config.toml
n_layer = 16
n_kv_head = 2
vocab_size = 3895
init = "uniform"
optimizer = "muon_variant"
lr = 0.0204
schedule = "cos"
final_lr_fraction = 0.0
batch_tokens = 262144
doc_mask = true
train_tokens = 910400000
Each number is 500 + 25 x the weight over the matrix's rms, rounded and kept within 0 to 999. Layers, rows and columns count from 0. Numbers have three digits each.

# layer 11 attention query, 320x320, rms 0.144, rows 81-236, columns 0-39
462528485489508517535528491480446505549499537490493453472514462533531508487527511476539488490485545446522476480510502483
500492497509554541425585519468500500526456485433465482479501546516463517517543492538483476506477476433533497528491505464
541485500497534496472523486532497496484493502492531517512503479496435511515500513490490524513508460489518490499513490504
501511519508520524481479504486457477512506475467520516477496523458470478496533501479494491459497499498512519511480534504
519474488489521504504495472492510442452510510480501512554486488514525509494476505534497519468476504555477511495491493519
442518516458421488505479482515529545483471539507483482504535498492508509552473534530545515504495491475482494485559527488
543474485494561543488478517503525478492481494561503494469537457488503511487503505472493516470467432565530497530478531528
506534467509506486519488554511526463508525463508498505499465488488511508497471467482473525523501526508487492487502481490
514503511490531534509478474539524525482502529500472486462487528512496475455529492522497507467495530491497478464540499487
540506470508517507503529497528456520505475491520456472506516519486515503479521531486496485518548456479482524545497515486
497448473477535551462466474507485470520503524527507483536550491492508479513475455519491506531481464521463471495439511497
502506505496495514497529495540528455483517490474474519510548515452477473525509538517475496504519504466482481470490513510
530523513461477481509543508485497504495474525483478518522476529492507540501504532508503518513512522529477489518490456480
532488485470492481524487570476549514469492471530439497487521455508461542501467497487444470524449496456513524560531464513
453523485451478479503482488505509506493489535493526469509492489500454508501428510543493503526524478461513471473485510539
506469506508482531488514505512477505507491535524528538477495497469525545528515524495524500505478550495522478483508490482
505466472496500525509541480502507524486485502512503540487503486475519495509531520524518524497483492503498483502506513462
505483463497516520495500507523493490513504510498507522490475497479487502491505521499487477505511503506508479521502506482
499519511497531476505538486487505501506529476501495478509424508512459485484448482509488504475510508510492503471478490507
453513487471499479520514528523490527521507474509511499484487519497510522466460502511494510439492529466517494496515484489
486516509489540522500519522491535464485531490476525504523473448507459484536489493533509531496500511475497483493473488487
515532477538506501500511518537499501450478509511491460444546504519531510497498504492507506494496454508488481480478561498
466522501518497482534475483489506484511510489489519517480470546475487464471490508516512489502487510487526512486521462487
552526498489497513502511503412522515511488494543472512483486467508482519469510554530518477500467474498464498530522528503
486466511509457519513488522539546470544498486447532516491495501443503534513531501473537462571483446474512490466500489524
466546489536487509519465487492473516509506505539528506502505476491529526489484529492519508500465544475518506498503507502
488476512502504467525531460540514527485529499471508518499465576511517448512450554534476557511487512501497520527542505461
503493524511488494501497526470511518474474468486468492567469507554482537478518495522483525497454521519483535519512478477
488483505501505480532481488471471480486496468553497521536465467532483534496505484472501517509443507525465497474513481494
506542512517502516521480512457465480474490493483496510540484506472491499511498500500464528458468524466482490537510480416
489450525465472479480531500518485509547479481467511481473532524517485505469481454547535459494426482469518505505466507475
500496491522487515505495496504473503494501511539505525491504479510513478508516522517510532498496506480498474518480492474
497536527489501485517526482481514505498508442489505484516523510530481506487473494501506493526493489498507517494490518500
538486523549469500498460532477502526463466527543505540478523476454525430477560505523504467514487517516479505523501519484
509519507485505527488494520493519471488503530484534511489484484487485515500508519514484506499506480506501474523504500502
521495520504486476510461501495525489471504507498562528498529471474489511492540500476484506519487536473484485531502520541
494509487545506534503497492532487464488456522494491498531511453505526514494525510513529509525485484533492486510471541529
457543525523503482505585455559519493447506490548503496470504544505504471478475453534499513508467493470451508527512525486
507448496512523525492507525498432505528535559470515515536529485513521496524521555457500535504518481548527488477444524543
501533494479479482525484508522508501489474502518481486511499500520519543472489534523491509476480479514484462494507514512
454532544510506488515516453498448486522532518525499495582486541537509504489491509540556513477502481461511476500478524465
505527501534467486502522495542530495483499431462457507464500515499505515510478468512464492519530523480489548508481516504
499482471497539469523528527489490489551490526511510501481481550502524480483495510518483470500498535486462486473508496512
496483489481520509521475505517501491466530459529486492469470490477488494483510477471504526475507524474487516498517489491
485528476483488478541524480497568538488486474457496479484486494464503516522549547515504501521474487455477509470480512500
504483499502487507466491524507545532504492513475497518552515445466504498523500517525431535491500458540473512482477501524
481545465481495493480488522549582515480490465486481468457496499500479480504510461511509495524522503541500518485523513511
494507533483470485522490486505472501490498495447503528497526492486509506515490525481482492535514499485503480479527492501
477536502499496502502478519547497474525531476457511559491468518491499489520493496492503478493517475530495481502499500451
482493527489515524487484515521494491495510475478484532485512483470517465497474502506482496530496503509523484481516470487
544488523524508494495534498501460519482506462506482486507520477549466447506507474514523529495493517532551500494451491493
508523495493508490491491501523509524517554479501508503486492519531493528497515487490513521493479487484490505494545504477
503486544507508521500503526461503500528511538466540542514531500494523525471493507465510522484529495484457488512486500506
484498448522499488486528518539503527501491491496520455504493507541491531478512516505480526486491476477528520497509472517
527513494537490508494491480505476508479484505499496478484520505509519518483479469506506490476541488501507497524487486530
508489522480473485528510525434476568502483493519489524496500457519471492493475499506505498494470479466494466520495455509
510520483491466555510536519498548489495461496476501522502501449432498520463514504508490500515508466484525522514483559513
497584504490475511485507490492490512495513466503483489496512496506507481474528477527509538477481504522464499480495544496
479501494505482494492500481560456549487484537502470483493490512480507457530514515504519540514495461521532523476475461544
506541497520504533512510539510436488499501502480506488571541490587538458496543503481498476470484511538491525473524477518
528505531490483498492527497481477485512504507532517510478497482553540512522480480486493486496467519454516476511537502527
496504471512536515495495513428519454553513536474477542515472440533472492501518491536481545499482498501524525529486496509
528501518494450493484528450513460492524496487496497495514490525475486519476513474499493499512486506451505452536489505508
464494494544514505479522483525497490511508454456463541529507497482485481528495507486493459482524495506493477505521483456
533526502484485484493538488495475521551498516500481475493506495517474519475503498466509456490508491475496524491488497514
476515462504515478508485498512463507487505503498494445519461496478471498476501521503481427461482470481484437468509479458
495491509481499481485500493518487483494501517487527545490501523495501496508519497499479522521499489510488485494517500493
499513546482502471525461502491517488509511501488524569494528472441487515510528506487497479522504480473482474480494495503
512472506491501476516515500477523475522532488474509516531487498507504482511498496499499501506472516497510463495485512537
519499509494475458496498479530471515476537552543482500463491555492552555489541491489519462498507450486454429476497517512
531472521515524467489553516497540491513489501458521470514481468545491442537467495526469559450486486556526507532450515487
512503455524511484513489519510497488490480505517535448521500537523513463478508473493483502481500487495533487513491493519
481534528507528538530504508500500507470528482530545479479467534467455522485487526487541484466509522504515472516534487535
453504501475475507482512494539470508521535469466524498538486549493457488522533492475503495474447513520480536479548560492
529470502518519510474513506503534494534529524513517450518536522505499534485449485500514444534496501506458465517504514453
470517467522465513500531515512527491520491469511507466485454502529475517479475544492518536517472510516478461488511526460
488541518495516473483468504451490480476474538484487463524488510490479474512483523494457548492501474528533458489492472523
527514486461453471477492510498426540457467460502547536458521549534505448505470475494476463553510478523485464522488512484
524498483490472498515468520554531484503492527516487466523546464461520530461514507547476466498509505466486473500530523529
482519527489519500502521476544468504499532476526517487561476510509465491492495472498505555520475430518569501481474530546
514496505473465502523489484505531490501453472498457496493514477512494498486495489500497490507507478473443487475471530491
549506502509517506528482483509487501495487509500521516510502526512472538484522489505518502505485473497529474490547483484
495480513480449519517500493467547487484481534523482546520495516505490478449501500476494483493476478475493435500482514486
504501502501514451479489517451485474518462507501516465544512498512504505492497503519511502516541518490466495491518495507
523495500521537513516508500490513495492517482475493492524528552504482467520471508508485491498464484530495484485500526521
504458507474508487508525506489484516515492498490474487527523493538501491527474509494491500494506518527460524476488520489
512465489492505476503489505504486464462481498481492460507493490491505507515470496511465495460526506491461528490509501501
469499445512467491524523536512531496476492491508473509498468498492501445453530491496483500523476498504481489524528474472
489488478509508476491453515457499507492489471506528548516478506512484534507484480504478543506476454520513474504522503463
501490522485480514513483509531485506465470541504484506503485513505522538461530482496479485506497490483541543492520497528
490467493521513514509500506508454511535490583514483482544508525508480536501490477500481451497559497462471490471474517496
493491508524518519537476486504514472505510515517455484523492506497486479479541536534541504513480512497488490492486596528
510443502496478479471505517474468545482502477470471503518493531520469487486485497507528482469486517457508488502463526514
461519529468519510515529523552487488465501475482515477515507483525483556474542489523513529493483491483489494503468538526
491476491461533498464493523513505518541516514510524492464520515512528483525494511477535467509522485470509505532493506459
523501513469518466497477505519495500478507516457526447479498500509494500540531480508485532505555527533534533507484521498
497453491501523529537464536450481517457494483502498507522498473471530492456492489508456459467499474527463461469515478541
489484502494440494488502465500571492468455465480487555472485518532447511539477471512520540508526536472484538551535485500
515513496511505459497499502519485493491505518464524509470504537477459493517518506507517508506502491497530492487534527494
494510498509552485483480490510535507478477475509521516432468534478504478500512508496503491526489479513536472501519472509
491495500503544492511493479513503506517474494463521515516508507527518505495507524516487502535466471508514498486521537507
471485516521551494510485527454470499537493517468566527483509471478511476540522499493510511504518542532529475481497499499
500477495466527505500492529519497499524498509480503481552503498480509461487521548500469513529510514536508513496476525444
461504500526502497507512501475509449501515489502502487511519474472511531511500501492481479502510521525569462507501526500
476520521509472480553496488507514492533485484521511499490504482519543531475499549531539547515498467481551446465474510506
491476515478475511499496513494492490497531455510518542540493508543510500498500505491471524476477471475485496437468534527
486550514507469464485521470552552534531503470495547498491481512468548508503524471531542499567541524510523487484478492492
490485545499497508485525533452499497477498532478465508463523497529499490513480473521446468477499495497482527472483511526
499518518497529443485498511494496468494494539506527481472533499523493542464484489514549483464481492494490469466493544496
541469475511492508452486521517445488541529488492470473496492506467502538527507458473521492498509503452474524490486498517
508538493485492496495543508503468501464526498509518474537540459502498532519479482545547482511508540470498427466486482519
504501487525516541520459510481503500493503455495499508486501474559510500543505486524494485521515489507538509504499480481
522482494525522475535536503506510489501507493494500474489486491501491519444533531477493492501487488505488489508469483519
477516477517502491506488495505498522470475509481494498497503499489504475519510500497485509492475469508512495484509511497
512518504487535469525524453501535514483497507462559520509482495501516479518490499513456418475487496504480450483540504529
471512479516500485516512498460523463531457500519468535510479513524518492515501468492507508492507490510508535538484502508
509497521534515484508482498502483523512520491511518517505504454480482511534499521483500485532510489521464510495518484504
546494513493558530492466455469512498554516529524492516512495463477537528519471488492490509492530469496510495490500521470
491533466493517532490504501486487481541503514523488497507509436492537522471482496481466509496529491532496493483507514480
500493477495494449496508496515493478513484502475488517513481515487509515489513478493503526470450480512540535473505491509
518481528473474488532496520451503506523493488496473506515524509492482483495542427538501520528512468456469519480508492495
468501474464514529518534503467447481449478522508504506487526465488489496464492533494483528460461471496450498499519496543
541473463533504499523474505472488477489530501532491438483414508533511500479473514487516483524507448524524493538476556458
472489545528518549503534455493510499477486510531532508509496519508505526544529518519479550541447518519486500506531459421
477498481491495487516538500501498502510471495474513528500527470488503478558531478515505518460518490517461480478503472521
507519520479523499482522521504546533504474495543537468514493513526535470511514462522548521547519504483489501513466527523
555526493489479491474492470518492478516540488525491444504522479527499546513494494504504542510474537498493498496502495491
497515501534494503526464506503489517512493515467511508490499533572448494470512491474498502514473507479474527504504473483
530496453459505494529460484495523473517539502489490543486468518483519475517449496552505487476496467471490494540529496523
488531506510462465545479490514479486505493457487491484518471555560492435492606487489538488486478489507511504517542476482
498472509500503501537489512511550524493509506494508530527485529498493508505546502530509495511495457464528494511495492499
521509493483494519491512491516497491504520480527480533487519483471475517501471522519503508502503497514527546522520486491
520488506501527487482431485498470529537492503479534511475506544498466498516488490514481515537490504447498480479503496471
530512477563512503494424456435491461493520510520528488521484474513489492513483449521491500479510497476472478483489513526
510509505500497489536493459489485452539507495504512511527496468510487523541461521501478537495484499557465570533479487487
471528499481534503474483508500482485498538495505509515542513500506475518505458535514484498483491499488489481493490568495
497500480482476515512487507499518527513503534525510506527502510458493510501530511519520478504486480477509492481475531486
526512500517530516481480500478509548494488492486513492512490521464471512499471553528436510453502526487507482451486517489
506543520485480477477484513500506477486510470512510500542514506504512513529513503485522543500548517476515515493498517495
507472510475495494503537498512507506522504478486518511529532526474488475454483544517499504542506513494441488491526535514
501536531522515528535467498444526507550521518491506511523459472465472533501475484529527528539464488504507447526529462500
470500460524512466538439526542535496494515515519496503523480500541514546429528515461523475494505504473496507495454533480
504489476535524503523548535544541488498469486500559533508467493452486511425472529492521516571539488482533474479518496585
495495511483489539487473437496516444491489474478537500493488503493495509532505508522514510442522501494571553493525476469
499534507503512525543498470472486498545466480561478501508466524525553499485501509539491463497471532509472472491519503496
502509501537495487453442478510486464503497504510489491506507511480495487520476480528504552550495522515497490470471519507
522516495484468459504463478525481534530496490473465508507471550539495473459530540499465534488530528551517509493468474501
492484528503529506521482478481513493494501470526483511485510465511535548521511539478488493503581509458504531488451482526
445453477503537482475514488459517530507496506484516472493534445522568544493528518494469538445495488528462449473523479513
482496479526463502520552495501509496496530483504494500521500506491443517541497504527530493503447525495559519501497524505
507515481523480526525501509494497491507480500535525494505530506510463493545488524503523481483513541461471477474551534462
487518494488493489510560478542519478530543440515489474492506543443514526465501514486487500549469474463540462524478504522
492471510487511538490472519523516494511499476523534507477497528544451487484508531508487532506500505462501515485524502527
507456466515524485523480545487475487516471508522499525495510500497500479450536444490505519505501514520521491486502518477
524512523480506527510494518477488464458508518497529520491487448559475428502491466489477534529473517498472537548520513474
510503444463476473504502479472521507442506505521460449513465477522558495489541511499526478457532454502518502521478502497